config = dict(
    n_layer=12,
    d_model=160,
    n_head=5,
    n_kv_head=5,
    head_dim=32,
    d_mlp=320,
    vocab_size=1120,
    activation='squared_relu',
    norm='rmsnorm',
    norm_place='pre',
    norm_eps=1e-06,
    positions='rope',
    rope_base=1020.0,
    rope_fraction=0.5,
    qk_norm=False,
    attn_scale=0.177,
    bias='none',
    tie_embeddings='early',
    parallel_block=False,
    extras=['local attention windows', 'value residuals', 'hashed n-gram embeddings', 'a smear gate', 'capped logits'],
    init='trunc',
    init_std_qkv=0.0365,
    init_std_o=0.0365,
    init_std_up=0.0365,
    init_std_down=0.0,
    optimizer='adamw',
    lr=0.00337,
    beta1=0.9,
    beta2=0.95,
    weight_decay=0.025,
    lr_head=0.00972,
    warmup_steps=245,
    schedule='wsd',
    decay_fraction=0.716,
    decay_shape='exp',
    final_lr_fraction=0.05,
    batch_tokens=[16384, 32768],
    seq_len=2048,
    doc_mask=True,
    train_tokens=184100000,
    steps=7613,
    dataset='wikipedia_en',
)
Each number is 500 + 40 x the weight over its row's rms, rounded and kept within 0 to 999. Layers, rows and columns count from 0. Numbers have three digits each. The size before them is the row's rms in percent of the matrix's.

# q: layer 8 attention query, 160x160, rms 0.175, rows 125-135, columns 0-159
# k: layer 8 attention key, 160x160, rms 0.171, rows 125-134, columns 0-159
# v: layer 8 attention value, 160x160, rms 0.171, rows 96-127, columns 0-159
# o: layer 8 attention output (transposed), 160x160, rms 0.187, rows 96-127, columns 0-159
q125 105:467480489493429492536507449510454535475511555451496565563533479442517490539512474453534491525433520546554477484551450503508473500528448434468518560547485505453457415542480470551528468507530552467459507499488543517519527518493535418556569494545474489538548502515573526450437456430461396483459585478519472510524483498516470460441430501456559514535535515500483576439501546526455480489487433509523513481513540536495524497453483468488517483518577437378529547507472498535454420477459503
k125 107:505479431433495473461554507561492552478454480526476560429439490488444475534550490524533520518526532492445488454477480540390482508566551497460427507457477411498457502526570517519473555461580510480498465528475553528538530514475524498471469416550480530505547462537515488506541456440525486526506525529508545486497496521453485509484516446489492475551491452515510478416487550591451530526510459430515484585490488527509424468502421551500548492515522532421548501517409493555501511400504493
q126 107:474486498516552542450493466531504485470426484433562467525497414510563522462489446484478475457521474531483490500589517478502527464503573456538547519457576472536492406509495570484478566571442570469547456425521372517530549515488453474492500488525537482537558539493449430486491477492526516534560607560479472495503535459581559476450480485437464511484524501517508462407511531504486429515471529537489486482497511577496521515496482531567513470482511489464485515557553526483540475516506500
k126 114:539467515368494549483515522533457543495462445498551464451497453564525433521491458461497446487507489472540520483509476482502503538469491555443487532467515535460569498497430529474445520472419494527486487528527475500531461531437447505509484439459442557510461484483489469461581498509492507571503500540514503459498563449482541577550529465462516457454475426523523552496409503531526504507465460473490507417513508486526521489491471547581471442481426506455557582511530553515411463564455435
q127 099:499530571504558527505520465423509494520551523526464512439559509479546466544519442574535529509544460516473504451475467486473475553614506548492475545489541485476469538503543478489494549504544490510451532511586535458486525430457463435545564510513521549569552540463510458466511485523451535588463550544479564484509502487523467534498488550469440463403472497433497576456428542504524458484536443432545509526540496467474453507525490515501515412441510512540512499523504551504519559529407472
k127 097:501500560531492448554435551485498562489476447553477475498494497434483495607506533540414494515486471438500528495429492569404481561534549509588500494466479464436475509533556555514457483494526531455424498537477427492501451524487508445485542456435574462521497552509482499456488475511512464440479503466549439480514492499488385482513485538467506536496464513500463538511419495461519539432539547526502455483538521489528436546495528527443496490514493480538547491478537540523464393439469459
v96 087:534486468451536519519535536576496536477474627477493512481499528475541480500600481375452541506478482551492515515492471482489507499537527510519510450505484516462521518491495483491389505531483501511502446488511614515573547522487509461520448501513463439490542494532500576538532544458545546538518526518488452503423447496525500470526494442517507559440515515474472510386527538496525578491481491471503508504490504617479482524540521533435517556501553538544537512500469539596486502581544492
o96 083:469519518521467529499424520545511491554555426428539525482471494561519502523444460528496512484473514491515539453533547573545505483467554551480458488464496513499438420432445435576555434487443466477477528449444489512548463513461481543488550499477495563450423452494435479470511439512563512545420553476532528475582504517503477493448495487527549517479447540554519445489461458547503456493514501502580515500492453521455433500493489463488523512457450528596456502442507565494505501468403499
v97 086:409535467532463406559472526573513527494535437524563486425559489473504468505512505399513493515459473488510479541400496527457469575530538494497485553449534485492533517506507557499527575488500550482464470434447542615492502470480505493473460466495562522543567527438448510394468501508503559507530493457509505539488538494531507516490532609511446571427499491509478451424545521483523462531513509492470439540510520540464515512493484463494465516553501506489510463483463572520473471532553533
o97 081:514439494521479617523480516484562467521432497423448535517402458569475502432537482504540555457502493499488567501498478440518557448462492466507515397433509482483482463500474483543512448517509429512441485446500446474473535511558516474406562525536520517510488448456562471507567537494450501490511441439482517449464415560532471542525473531508570509532504458519547534545486479543528440470501464472491506541534486567474523440483496504553499535515491480503470520508436500517493448481433582
v98 070:491544476516489438507441480492497521480523549509509552413523494423449396482552550501430526536408454503533503536474508517482480425516488531464569534490524428459521443483488472504507487554483512441525533562533475545460437488457513525527471580577461510512508445546487442496593565527512500471412544439503556494549476516458525568531538456477432519506422439512544428545540481549495496470468497492492538471472522559507493418488512506498501498483483447464515493506578512536493464553510503
o98 073:523561488562582509639502563452494481493531427477488472532446558515413425453477401522585487496471522462496500429504485458521473507565477515519473478456499475541486522472533546532469539462527459545471494526487453421558483502522458556513508436465474496413570470495441533468496491492566518481529457536454504482493569527407524463478435477523546510530532504554514507474531489507485526466470538432489470484527457503516505490467485580456452494561474532478483560561487488524507544515469514
v99 087:553478493505470487495476442453450542480390568569488529519525540467516480523570528510423536513507541418559537472562497515498476566500485517539587470487535569435486431569476532521457529544513476537506496542558417409501445565492532473489576517484457468448434562494518538546528524466503506489500470438553495457547509451511487472476504457457533507517479485550488578485469464468512467417470558474538536510535508464529481527453514539488454567508525534552520513482454492579507503499453522
o99 074:505481435469544506532638503529541510457507450518512549476464559521505453538513508440509527464502555483495469558489578567520530528465506509479452541506413474510501472471538449548477463486456527564463542543425501504425514502567558430530537471550514494460481502490503464491453515482550470499445558478482508533501483517541548533543476452527475534418527465481469444524541471496488513538440507506472544420507543535558519436544458529532524436526541513611579443460497533486474457455540513
v100 112:542483478507542470561460493494549488603523546514470491551464467484513580554454479536501470489528536445512517466475539501564543449471476511548452561514455500536516416549505549542467490459490438562459528494476493410456500514467435526533489517418496489497513522502452539457510496513518518474474481494514459484433463504531540612523489530478503463506519456543475493437561474492484448552469502682525472492541439436489533513471559561546496473458528509529491489498521550476461555454496487
o100 071:506525522509478500493561430479447526471434527500546533493570514486540479507561461514529487503444479516468432471522482530503481550511507485473468492463485512501473578484497563537547472559521489414507526502507434588561528477465515509423520426495525548512509479489488569479558475487507527452393596486504465579513550440481479422504497529494554527474506556414470556521480499464494548513502492364511530482548525557477490529456480507550509510466522459532550421493460490518539460440490568
v101 075:472574516541511516429498464468495493464438474489512520435533485551496503565546507541575464519523468518483487522484480437459482501505510479467545532491440508509491514516524556525467556447512527523492513550523513514528510606552472479439469451547515563466537461499576550513474548560465483538547553532476541443584467512446441549451481548524434556413512501590547520605487445485488435419535445422499445528467512543469478479550491486444521536545500465536497515460473529483493508540532506
o101 088:487449486428510544556459436562556443588524506532558496435558523517577470474542471548481538436420523483515536542511467573506512463500534554468423520515528533583478496477517455518486525513559496463537535561435518437503461495475502484497483508444510484462484433477463464560527535479456548485526433549596447540507514530498489447439568441506498464437499512476482526472439501516560505530515444527480477491538477477467549546511509489502448545531502482457471532443542445484433470415499496
v102 092:482543541567506474495498519521553516476507467406506495470455489501445498493536498519599508465532468511399491510488453531498564491541487509452496475555461522510523571550516436444460465512573602434505520437474601534500497447574527484567481463504544549545509511557476489481461435520434526507518569496503523547446444507500489469476484535490481538452558546503482481466494507499495599488531519509500477461508472539475494452478492480532479526485520622517518455509476471475545411591458510
o102 079:494487520514482478538466544486603522556542488515504573537518520551534542431509544470479408459461475485528500501481504521490449539454547514568561560537482452435523515491546492534521553428496547542541557474517512536505456494449548566465478486524518434518483433498532503487454518490467525556511483453523565555548487435466548459576507440483425484534454548513507567520551515528524522520484546444542495501571460463546525470479449514498463410584554479488525522543492530570518586473494518
v103 093:547564436497512443445454532463481511535517479527453520503561498406447479548632461484457467469538521489457501531457509575475521495535481567521542534506528448486491423593454484524484470515563487489468521529511515491510476501518504477513493527440549471580512531516509529528477506503470516419439473411575428489491504479500465469512491552448453481472503516499490479521529472507515496419484511554487445482516478478489492492434544530394521473500604513559553489521476478540554481484394505
o103 077:507466551492492558464461438528479414543445552517530425542426496548446493440482510466464512479403479493480423499485552419537414510449465494522524581583445472514528509506425471541505554454488566468460483566488462498526519474493493511424512474524494482455516479492502509424480451466447464497541447487500473460520513489543556525461564511549535484533473492514478502497519580503478485496498503554457566438456491427464441443540417546509448497489488535538517569512519500492563533501511515
v104 076:458479501540538580460514497572480437466392481463527517500456538535516451573469532476520510507590560472424495553464490548506478515547567468534616455518542505491557566566487482466454548496517488551542466494462556504529421385492551447478518499416492529450425500514461495467491530480492493456523478469478518430472511482488491375516475494469482494492505543571512484566483531459525498523514555487481539507544494498485491480545489511479497504456502585532536501477460507532536480494496548
o104 079:525546492564405502466449509476509572494498469558478539481489436483501507429504541509463534554439463423482453541497452509507537465560501538499490416497504484579472531453515593555565478469509446542466465480503591543463486485509508429517539457591490483487511469480476469485569416479473452485449504549494545486408498459536508526494538503581547495538507395530480455499475476461529497537494555497506539488543512501471506570462524484473474483526495446458466528567510443467452495518554541
v105 078:441516500459594549412544446487477467521472507486478534557456513489511467493543558500538434467495536539505522531576581462538501579461542541483571486483510590592516546474497448515448508504474518515527486462530497400480475476560514512481512533465488570503405499504483503493552525553531511536562438464479483469492455553475510435520490437541548452568479577528523532516489486486499475505485540477588542526471445491525497545458499507497553455486542562495508583503547516513483565472495552
o105 081:475474532569446517540521482525513525533547489526522493403438493595498520540513457540488533525546489513488470501477464499537578434447437466512575493508478566450485431402520562454510481483495500485466407584530558472512548409485426489513444494535569512545549501445471499452538499501465513508500529432484482474498494509565531496417576508456466577451544506507441506508411498564505503537450544532483454514451518491534520486544490556499569520506459462522522520505471515466515503480498482
v106 076:599544468571472563444555550486511453455499535458563560494470480526540533495463489467587488507479576561482495424522474539435518482545497470486529525493565481441463542485499490438482477506474519427530507452566488571481500556585456499476487466495514511447511490531511516495380526535489422498538455598518517517473491468524517454445511463490507559516496551511511499495546489510517440568521529498493387517469494474496482470588497478450509455513528495543528507503489432434511543533513548
o106 079:503416528495521504490555437506382550471521509525486442477500500466517476470500445514459486560500566506439582477496500468500454490544552488543429493513534528473568429512522527532506534421498515425441496437500538523503464467428473508443552479530511534545466496580550563511539531491540492534489455505584577522530480531499525435496470525467527475571515483470493447545498523483561505523497502552538564553491448522557529532573516573550506490517479436535533538478562521558523476427486474
v107 094:504513495544486468470566579556519449516531431495569517464473446524513512459523498473563564496515446510528465407508452496495472413513491456462467548514515484574483460496509549528538526476498502597521490482495515565455575568431466523440426496530535495494497501534489542533466523476568539539509509576475495525553472501459484565476445553516465557511543521512498477506621470550515458531512417501472569485459546527482521514533480524477461545532474431506447509444546460473459531502538569
o107 077:440481434524543456520518491574493530490463485481449501484522510538489516523489540481575442501379493476490649511461432512525520537433587466490568491487512522453471510552512460557498410497554468431517446508575447435511453505448493495541505445559557508484580512453505546508562513536546498491544467494503511507479549547563512496501535491491498492494493530488508441524437523438520559462506481562553476498492452511547457491506512427495517476465581509503491535516488430522522562489490489
v108 082:491548438500459538491504443427507512542528484460474529530604470507490526435461447505511453450445478491519482392486545497502477494471500482525531533510493489520484528532557514519547544484552450502489523428451499505536589577506509541433458519511508522487495523446583520551464458504511478588576386544474505491570599522522491465525505511423540496517494526459497565533501447513531511503496505564554480500513504550458493487532492453607529479537545519540479519474497543414497548542504460
o108 080:525467483484562467551496556522460495498546578507485485546481486559511495546461507511494574536507502533485502548520502421505419504481422564545526509446522540392525453519563454454476584458472521542505510493422483480533498510409509468532554457532489468508479429516407439506528505546409514475485547423504512537539463495469541461536463448500498478498491529509481487511589533484509498476502455538479528466472466527508484538490452491504585457552532562418457453564460530435539485537521516
v109 084:562511564415497533473532520473426519514482404554468494476534498519454438499482459457485506455454502464487508530522515502498431574474427436569454473459485496498535475545440533446440553466494458541516513551554536379553471508493501466567502489492484490554471547490568458530539454478503558516499570485514502485467529483528475555514544483492520467387464442493501532469468494530517501452448462471519507428519508493488494437526476519546495521564505543508533619488420504493495520440474478
o109 079:548421507489499519512582568497525498484467514533538543470528463476520503530489517493447441515547546456474492533505517563515497489538483525499487515596414492437442521424520471500488374525550471505476488469529542434525492500556446485497434490527480513473517479474439536590468496461461534554503456493554542490521535535533474535464478605549495573567456540507465533539461527404499434476530421553463530505502529479485492542449522418531488511535469477516486513424480533510486518560526538
v110 096:584485404397527504531452453464523499566529495531553503531470476487508499551491444494530471525500531559498513555458454523481500520477523470545494532505498523436551475544512483483488487446632456504534544464379499428433465441482504488542579438437488515598525525550477504485546462432478567548526491460525489495505542492547532480602541532506506535456479492468509503549505523476472458494466518532516485540517541432444507441468540500533478497486541481497557539543520483496456560497480508
o110 082:409448566589580450496492498595518541516489521501487497516533507508537570416527474576504507464425462548499454474511520529578500531483557467432491462523476517552441542508513460450486509532510499523494496523521471538542530541499519518527385494556490515513506498498533459468525473472537555366485522442504420465516529475489512475469505557509486432442473551551559522517539470416438528512526482406460555510496491465503501505474529496528498465511533538487510531523452505484481424520488451
v111 077:493540571500469548548537519490501519500490544448487572420514503526445473485561531491568505469446419472518495500527559467519555539533478530472528520476506604555468607487480418479525481481441545508496450421525516535497565481386534545505504491497534534518475460532508551478473507600515514579486605478535505445499486512523478510510527588526530523547469481459520473461485464482511468487522510522488456501504432592510488549491496454457462427506489571503501489504532447481506457491464445
o111 074:557506482579541506423522471500524504559506568468514439513548477490431458499509456495498435429409470477510472557525495496537474488497498542449521435506448540429454482443498556519473521499506470455459484520521476434446477457523475503462503484552519464497430467499508589433561456474531512479405580525454487520534488449539462508517454506485461556508529555505439547501579460561474509485585592502491500496502510490452511463432473491531514495497483501559484455501514554485484526434399525
v112 080:554499456399495452448477588560537487546492516459503540526531521501513518495432441512600468468462546556414498516491473514530490457440466491494500497490477467475531476490474515534457471453576555494503468540473485484446526494534500492575526430506460507373438528497578564471509533441485509545545466501511490500496481500581454552502432494482411497448464477537503479499477552539483530519528396451451529500506518452472514495452506536509507467478496550452546442491559563512478530540545486
o112 077:497466491453488527590594459500523513475465494522485503419471482495520502528571549575510502499453494503505460491468521476456512448540494580475523498470497621430572538501490503456513523532513532526422488420433549527503544525492562517560504569496473481475545457428446545458466497535499473466484468452526533461533524547538516490533507430552514543519516535521489540506481497480433537474615528459507469542522432516504485558513544511554538538464454455555493456586472460545495546476446496
v113 087:548495477484528537459479575504516536577561486519520512494519453478501533537540472513552503505457470586471509525509510488547486518556513495558450494487627481458548459606469534559514502522552502598519513529422505451428524569375545500553494502468501489536508529510478553524501481483464587527472462499548452525483539464456529549551462522462452479523532486515488526477457509536521453510517450494509529495495510541449523412523552508537418471426516525493530575485539480462492483500443550
o113 086:432483520454493435485564546509547455470568508536455545530496499499518503470413529462534564506465485558598527470464538486486517557444511511471565506519478519536552513452522508500432478515589506439452528476504552596417465467537453475463517532513511455452489459482550524539492463493462427479470541484512530516467505455480513429435481459520464546448453564437543473485424524485461491429537482494490478540515481452488458491449490521535486506553467530543406499576497560514523452559512528
v114 082:499560520556497560525528556450534490458507456510496509510496494531534535537496474559586478436550549567469490535439514515429512472523496466476461490447504434493444501460428542501521434458488516415517558440530478534462509509542501476482487489426574496429584458514518510490485457567483500498487502619503499532543507457493495512474536497485526487495544598453498561493555508525511419543562481582489440504475507515503509490502530478537489525552602475510537422539521523417515474447477497
o114 079:443454472496419524510487515552474455559529481481542444486516479502514440601449433503467467493541507583445523430581529432536476488422495572457521516521465538554532484483495504533474519487543473477506534482541477519484530582480515501510480497466448441510492487517438429520501534446608503501515567394574477495465577488498474440514520543503513532576485481537485482498519500509507455530446510441481542510494512486445446454544446491527513526442476527519564607512513459489510551525484496
v115 081:483478453424509505477475522523493489491550476510524492575478462487532587537446464540547468498446541490532507483530554528458467543447496447598493520481474551518528464581479465550557436406514493543404503496431512501490531519519417511472488504401515465412499537427512474537489493442445501460574451523499467529487512449497524506510534484463496460513500503488458508561492549464513405530506513556526517535527520433491500458473510500554541503476511536500583484505531500449535621482470463
o115 082:457528510497454477490439500498446490466445516494506454468549520489475513458549531577527508491498528573545555487470523484490571494532535553462478456478553463499510412532486492451492440546516529485472443500467480454458414517463565535498519508544485523632499443483504522593491594495537517519533553476475450517494525599492512508464393502491431482509537526513453499575554506548489513514501481547529527506573489462491487540539424518418471481549524503524520488475512616517493525482529519
v116 100:415505506533514402493525437483490505511564526480446496438575507484457435511559488449449534501567482515448514503557489509519483551558488518527500473472482463469486515489432372415457516534537488502433494512561480493532467433478540506457536515499483466639492464548472502544524539494600464503539572504520494533515552537534451438493554457524544511535489534494506535518482506493507571490483487496477533474523509566490443494508480548456552444500492478514470510509399479531455469469558508
o116 074:516521485452538570573503465549503446527463489497447490499488544539493540447493555486443494473487404518472472480479439497529484504512478537488442551446429483570538536542595519436451491473435491401545485485528533540471496508525460525557460566502518439434479517511481477490517480512450546468531475516512507528476532504490480522474405480484510480533460440425542494500441538449482432519520540531388470503483523466546522478552507508551422454473558524533516498562519500449501534520414573
v117 083:553486421527503476528502495485524474472428488411512513501597501497497420491522490534492521511582432517411500456463475554468499516519489506447534481489502423537434528559489484480483478464578542410510507515572521636515471514531534490496583466528518471456501480509555520484496495566478495524494522442530575480476555529476456461449523494477526507535515484491501502517502528510516562476534468521508472482492536440546462475604468456536508495507457569509450441511502540560490437575536570
o117 080:528490560507462484514509509545481542435585523519533496514426499508473517458506496474504500499484582514531511550468506506542437479419585519498556554520530509466543486552479520494540525469434511530516439475489478424618521552482516497504453538523468484467454548560553508500470522478448494455524548523473458546482498463471487527453508440545476502446449548509473453457472452511478459580510508513477519611534514579426473589457505524515417501488542419504540512554504484508588511450532528
v118 087:449479565507456542352489487488511466473492504510552485394496490531502509578554423561503442470494517531488486529516425477482441557494536478527476490522509516488478588492551463484463530466468554494488438506467585445500491469577526469462484481545488437540486472447508493469461517465507428488514538595484558481465530505523477435503465435509478425476520555487502549471406504488501511488533490436513531564491469510493510539482482474484514509447488572450505515515528580566491470568515526
o118 077:572488465440559481562457483511538528582463519469442539465543550514457487484472528549527468512549435472554567548533547556562463402557494537520519515541497528497506525482454539529423490536508554547452448549487525563486539513468459483498481569536459489556430521481494547532535439491521546456538479540473525529545488488493441460505459488538492513486479495486454388557505486452533468459496477491464442484481522433443536527475500475506510481572452557506517513495463384501474528496580474
v119 085:574495528507558490466466583510585486422437495547502503505471480527489482500522498498529500504529518480446495520545541522518509539579481539487546517492502524537489460567533579529410444475446514496534513513490579518455517473478500516549561486466511488439452510460507559441508522489522544499539517412490524507454418500531472510441475462428447492510503487507468503510501488533514459490518385449528487472515431431560488506472516523485479491443553637504473488438588575538511523551511544
o119 075:462518524502467455560534522476533546470553489501528443490530468464484416423573579550509510450547497544522494479442476514457480465514538602542527486480480487503509508469489517485498441540532499468533508492482502481551451448526528473418456598550456538539523458525567549471615487618546492505434493451488451532519498485478587477536492520495588499512518546483497519540497532527504427475465558504510512482470574478460509457498447524467573512548555502535500506479497489397498505497479514
v120 084:426509586586493571508539522529479532553430499547433498463581547461486509483483492503411480426496486475483478476482507483470553546474485484502467448454495480488436492520466477511546537527465552440409467468468494596553542564514465546426420538502508464509555461415492469576473500558492469472435473556485541483521473483493442451478475487490469459429506442524520505480518499481531434466551451519470513522472484529478472525494478511465509476537438450491540433528446523445511442526518466
o120 082:556479503517558568467405491515525473493509477439445465468510469464505497528521510472518563518499490499492561511521522455547540441492568494507489489532489466476563501455531509435538525496498502469497412523505509529500387510454580461585541457492507539511491520510493505471493466503537529473511473466445407425470448500493456534417513538524558493556512539476453493417465537527535474532413541478502600484501555496525503523486435508458463526519548465519518448554587514539449581510422484
v121 105:480510472481474578504518510475481458493454545531547527592417482541523492567454473518614474525497475486457498492510489504471522600480531432488464512494474481472462624525499504502481506457513558433529523454502558472483424547573529498392550460453517509473478512461560502460543482544532447491575517575496524502490509546551456410481529452518512502507535573446538550530435529519474474451585553466462508525496482472463495456521475471513501508489477526461554444507451529521486527508473511
o121 077:500483480524389472507475453518605473452463518426521456464488484521436544462517548489499457538457557562467534406499515554468463449543574483499486465552482490556495465552499504481468591500414537531427479526458513499527556450493446510525557521477479452463527555481499523541485562471498565522480539494434498519497551523522522580558431452463498541514509531469461481523516498474547526532434507534481496512540550507581508488468507463454428532478420543467517501509519455447525499508576496
v122 091:524560500617502489510503510527513503510495485496489508479529551476523445424578536502413520507542471545520490446456480504463489456544516509426497472456652463512493512447487523556590520570431517453530507510517398594466519545507543492507461545576510512539545446492458545558489497578508446489472527475548526501559445527433493479496557518510487504534500495476492483526489496531492437546494454490523510517450485514535448505515448515444502432523541487464536453509450423507531450500472486
o122 072:536449573456482529520446473496465488487613435543478531526509471522503442499505567445561490504491467467498510486496510437533466476495599449582461526546448447583508433511589513575427523488466467488514521589532478485497501523523476546469535494465446542626488550512473463453454600487537549493536475498447468479524485492523515547481520497502543508477472480534525525533458566527474521424451531535481483499506492518517571511506508484536543485456508526491476545567524477426455509520489549
v123 096:497530503602527463492464438500533487451457488516513468476446496481520519475489528570517489528496478479499502483469482494489533365468493485504586526510512502531536484529550529576504453506467591526564497510522464502503462470497523563521453573465493483473485520544489423505520568511477541476437494497487531516492423496451486399520444498486451458576461452538485467595502496498492525549556507526452536495507465514531513516445537491439527510460503497512491415505623471475547434537390485
o123 077:495469523521561485471467507451514430450452521523481549483491489443486512444472508488535424495526494516538419477555530531526458561443521468494489513470508475471489464448487531485517545533487498497518468445498563507567530491459497512425550475492500504572522483581422574519569573495461417497476507469493526447537504504480501576458548502501529444465548485541445567472519540594528460422490513483516474476409504428502532528407509456563414458494483548501553535488478531527497500433466552
v124 092:529512456488496545522437484450453546569548465463478503534451457464515506521423486582535476538440495434459512537516439459524502565499468540504498496523506438395518547464459524513458462573507513439486557525525521474520460614535482446502490506531539503476504541522570534523460472546422491516497510518541441529525470510455479622499516530514505532523503520544516518478524475504486518451524521493516413474545510430473502441493534550497521473593538445561539519502435449461476466437454445
o124 074:532503535522484535500496476514522502486493544493583535489492542448512520434499545496556475425472468565510479480437527436475507495531461447516556560518542573543514450527547599458530482429490493576460569517493492467410544472466541525505563476532429534501458483531431510480481464486469460490433492595446544525433561526445517384480548485493481460504525451464495481536466514540538468532518470515498544582490480499521496497550464455495400499485494527522464482489443537477465522531518570
v125 086:541484509503549441535487522526483476510549528581458509519490489525525529510570488461435520560492538504585505460480552475534476466487434531469591546506495551537491387436489540586507514512501519544564470581513527460446509487396486493486529565530460501438541493533465516525584593466574506480494476523454463472523506503432505555512433542494463463616492502484473512483536470484495495518470472481556592501504518495523545502489548532469478518464506534492490474451585473544499484465485536
o125 080:519566488517470497504454437508449489482421496483467536466498441500466416534485470558482428504468447559508506508515446478433522544470510506566533481436450511570468444443531451470599471531554545581481553595482526535571522478469493459487453492498524471433441513479593478487482466570504457519501523559491406458509582509534447483507519479507507513447552512465507527543466493496475463501466554561546459519510483541548495497505546485548486522508508485423560500515422545454499505497533514
v126 077:462510492500474473481493447527475490515500503456551491479574503512507467438562527458466474528547506475471486450498446532438491505602442536503527515539541485424514550545542478488492550502420501482577520552511513542471530435464498433550460471513485503525403471513468529607543552453540491522521590484524512504513531450514507559519536550488610428530469513601483484450458533509513484514501488481565544535466532469549453562538466500450533477518480559513504518590534450471505451463467477
o126 075:515514487498545549555471579485499531473475485530509507576475468531542469481454514480551465436487522521527430508523574521459456534512457464516456377551533442531429528498443464432534495499554463461541480475568543525499556470421465581464502555492433479487505538532550461441454470482456535525526491505507437518536438567460539544471510451528476487458481512472486458524542469510491495442480506519444530548520445403489398500528567482515445479481470471519555474487514512543462481464554530
v127 088:499478495519547544441513527527476517434418573515509540424490513527489495448537573420415523519528480489508510502494547488520568435580427523460553475490562480490458501523529542526457525560472578468573469499549524531473485505467518535524538505515454502511477448579462551485495537534521494466531521470530513489517488481562443518456495501497524503556501534525480452535515516546494605563486528393500561531465475490560474506487528506450491516430511493486503414529509467504557373496556503
o127 077:523544566512571405533454503469470504513570553460518479527469513453434507487532455445569575502487524525450437461466549571471497569475496484477554519517454530474490511468502506458578493498524474458494506495521478505419450464496496501498507580536557501536469550489535441495468539490532508540512496533540463407472564528460544543468465525493504457543464490499512461449505524526455468464538453504526458386518491514502578539452513547533571446464447442538527532464526536391519555512526491
q128 064:415485460448513522499508505508490508453529471481543481513597479503475475501503522503464502549459532500497497402498495539519491489506551421502471588590495487491467446433578536507515482450530477574534495505502439541423510470441485562474522498495455482513535473503492492536491555571452449486558487551462537510556473474476541529489494468558465539605542533403442468533437496550417494518511560449492537483531520563496462493445532479596498510448434489453501431467498475534486495466517508
k128 058:450497451473530507478508452545442457468479515485568477561526516513531487473518554476511486472468504501496542419485515507513541481547523490448506621533508501466478464447542505546532515479455542542494501539512361523364531479427481510497580552517411479500485461504460507524515574544519449470510521505434505558553496519509515506494521484546472519575526506471458490508425493514396489514512534469511540502513491517576493528448574491519490477427449440433495447469498480541447524514547489
q129 059:551501534568479491519493476440484518539503536530458582511414485500536533514508444490518510473509485510493515593479519472502483528507433535530501426427488536530551588553462468537526515497448527451464487509510518463548444537566505447512469517512542519485502534493543531463514462427564546537443483445558437521440535560502442514519487509472560442426477466506576530451544548453540547480452448542513445532449503482492535496500462531398479475549560515548509602544461532458510524522465504
k129 056:563488519527465462526508536503542506502477495495407542483445485481478511516503461511516518532559509498503478574494514429477490524499467486542517447470493523544534530594494495473507471506515525451477497514491630431602513492535527481501452483474529506512495576467578487517459445462530554544513454442538455449427538504516472525537423485511538494444440511527525568461580539455618515504461482507486408513467524455477527473527463549463493493562562578545473577528459527461523496505513528
q130 055:466497461519533507478514493559477490539477460522576496493537510500491423507503542463506500511529459537503460515455464578526442550543596481495437520552470467443500446466464484539512477468491490507593501533527434499497521476413519498492547443547519484511513428564512532536480604494467494513541474489521550550461472443511569443575527520469437534520581530450434447536511477491494505491492547447535522475470527556517509575522479467534488536481473540422494484504560419530467441426480582
k130 046:554522473555453523448516543466521523524517535509558398551446493522474505524484567548564477478510431463520456530503494532512542503523501557498575564517462508560531427404538538491462490455521551477548532478531443507506513417525507473483564484530527506485516462560510567479501595502459476371579489519436489449508430512519481363473486508487515510549541529536483500524454483545469508461520483513545511488534473540529510488433493467533530481458492567498541487523474562522523490495461511
q131 055:511551489495530552486518461469575471482505513568468463498535490572486481514527438567459523527461400530503485472550451551480555515445470557512500439497502489518474515467506476494489455558499487501472512479475552514506486411555482536488458537552478491470480508513567501505578466480455442538507491454459433423617509546489475574470526493473539492449484506526558495606557547484504523465506526491498502541479509518492405486418591477476558444479492443490527478524455516476570583490540478
k131 050:557570481531484459541520489537493482564513506563534519454491462528435502557467521550469542432453540541558523474495523463527531537534563506492419517465460444566572497451505485465483451489455496485502503495525494503456424467495479497497470507511527530530431478422513445443463530486518502504491534532412491470563463484514514498514567480532481450488451458467533525527510573497487428505510524357444462478492438498527515507437507526525496492443476501444466444461521386483496586432520457
q132 065:478518531472515511534463415491528537539468424488496504478482476537467537498464479519449485481490538570523480526477524500557477548493540489468410495514432475573532516494491463454521400456508497542454439459492510456514444406531508676500510516573562525509461512475521492455568567551456504486478522547499484490559503494449538473494441451509497444459521522483485446536485513507493472499497520425483468482520513464470491486390538479603563489484534526512506462517515442511578525510516490
k132 056:554495487496570531526466491459504516526543523488499521558456479495492544532464477555524473495511512501503470545512495486513527568516500540516483477465490480564502424432544565529428493436540525505508493514469521449547452491537470567438537545490494511457516606459514539417505449529519463431474494484460509458542492599466601430521480481465591444552449516520518549430484485471512493482499493562509460493557480399495545451482565530520473471508500611551534458534510534525537538565497522
q133 072:486489472458517488532485487472480504483544576486526526506463537463538467510530525448507509489479423430485531461509505539434451488549481600496584520466574520459480514470529512519479511532476511478578512555563504514445520511493541399518513560498436501470516445576472575455514510446535486469492483447526530480505457520525429425510511550527534573565484544450512565430477474521537525493457473555516488498477507528539566541557534497395469531528497464480507557527495493532418384497486482
k133 064:556443506487456458497582402560488457507457489525518523431463494527486509433490539410498455511491513519453542473548549506536462483495563524494499480525509524432506523580522505535497501536502520511476455506481520485412540501492518462534446499468530481484476441558491433545502550551496494552526470529492513612461525490516501503508525522526455507514484555471513467486467475541533571485467496474444493496463490495567533537458472507532566520451427379389430552470563494552410469492484473
q134 089:471503511517518513476486589504525551498471522521565486431474466488507448486482522449514505531431507540594520483501417509497563542526531520476503544540514566461463451571493452457453527511464454562453473594538595560519515512468469474542431499489489392519462498454483439499492509461530502461485464463452542525483494484509541552541453416475484512493480512505545513475407526480554518487547452407491487487464552494556486542528493516423529547488459530510481585456516507500449521541569541
k134 095:461517537493549429513520548469464506552515452555543548502603504481440435508490478572525526469524469485517520525509459535495536576539466467483508463572546491473519517536492424482537435483465464568423495466596541440527496511454541520525471571528548437584442505501525515567533572453504499534518480518564537491475550477531440516525504449451455557474522531489504598503455542425535464509512504454486586480437499546486507539545511522433524509518459528505505473468469452452491493473491497
q135 113:432510543462481562534467426552408530506466547475539536507528508483498505566509524434532494531414505497564495500429437445598472496489519435513514533489487519475535509523594420496520516508495531522482499464554544451480488482492538502538558539517488446508509566504577435477522422477496492547469502516447509567567533510496520493524499469500504540530489557468523546539546503489502484447469505459518483400536551523421467472543449468560481486547482435479514591451498509551471504556487426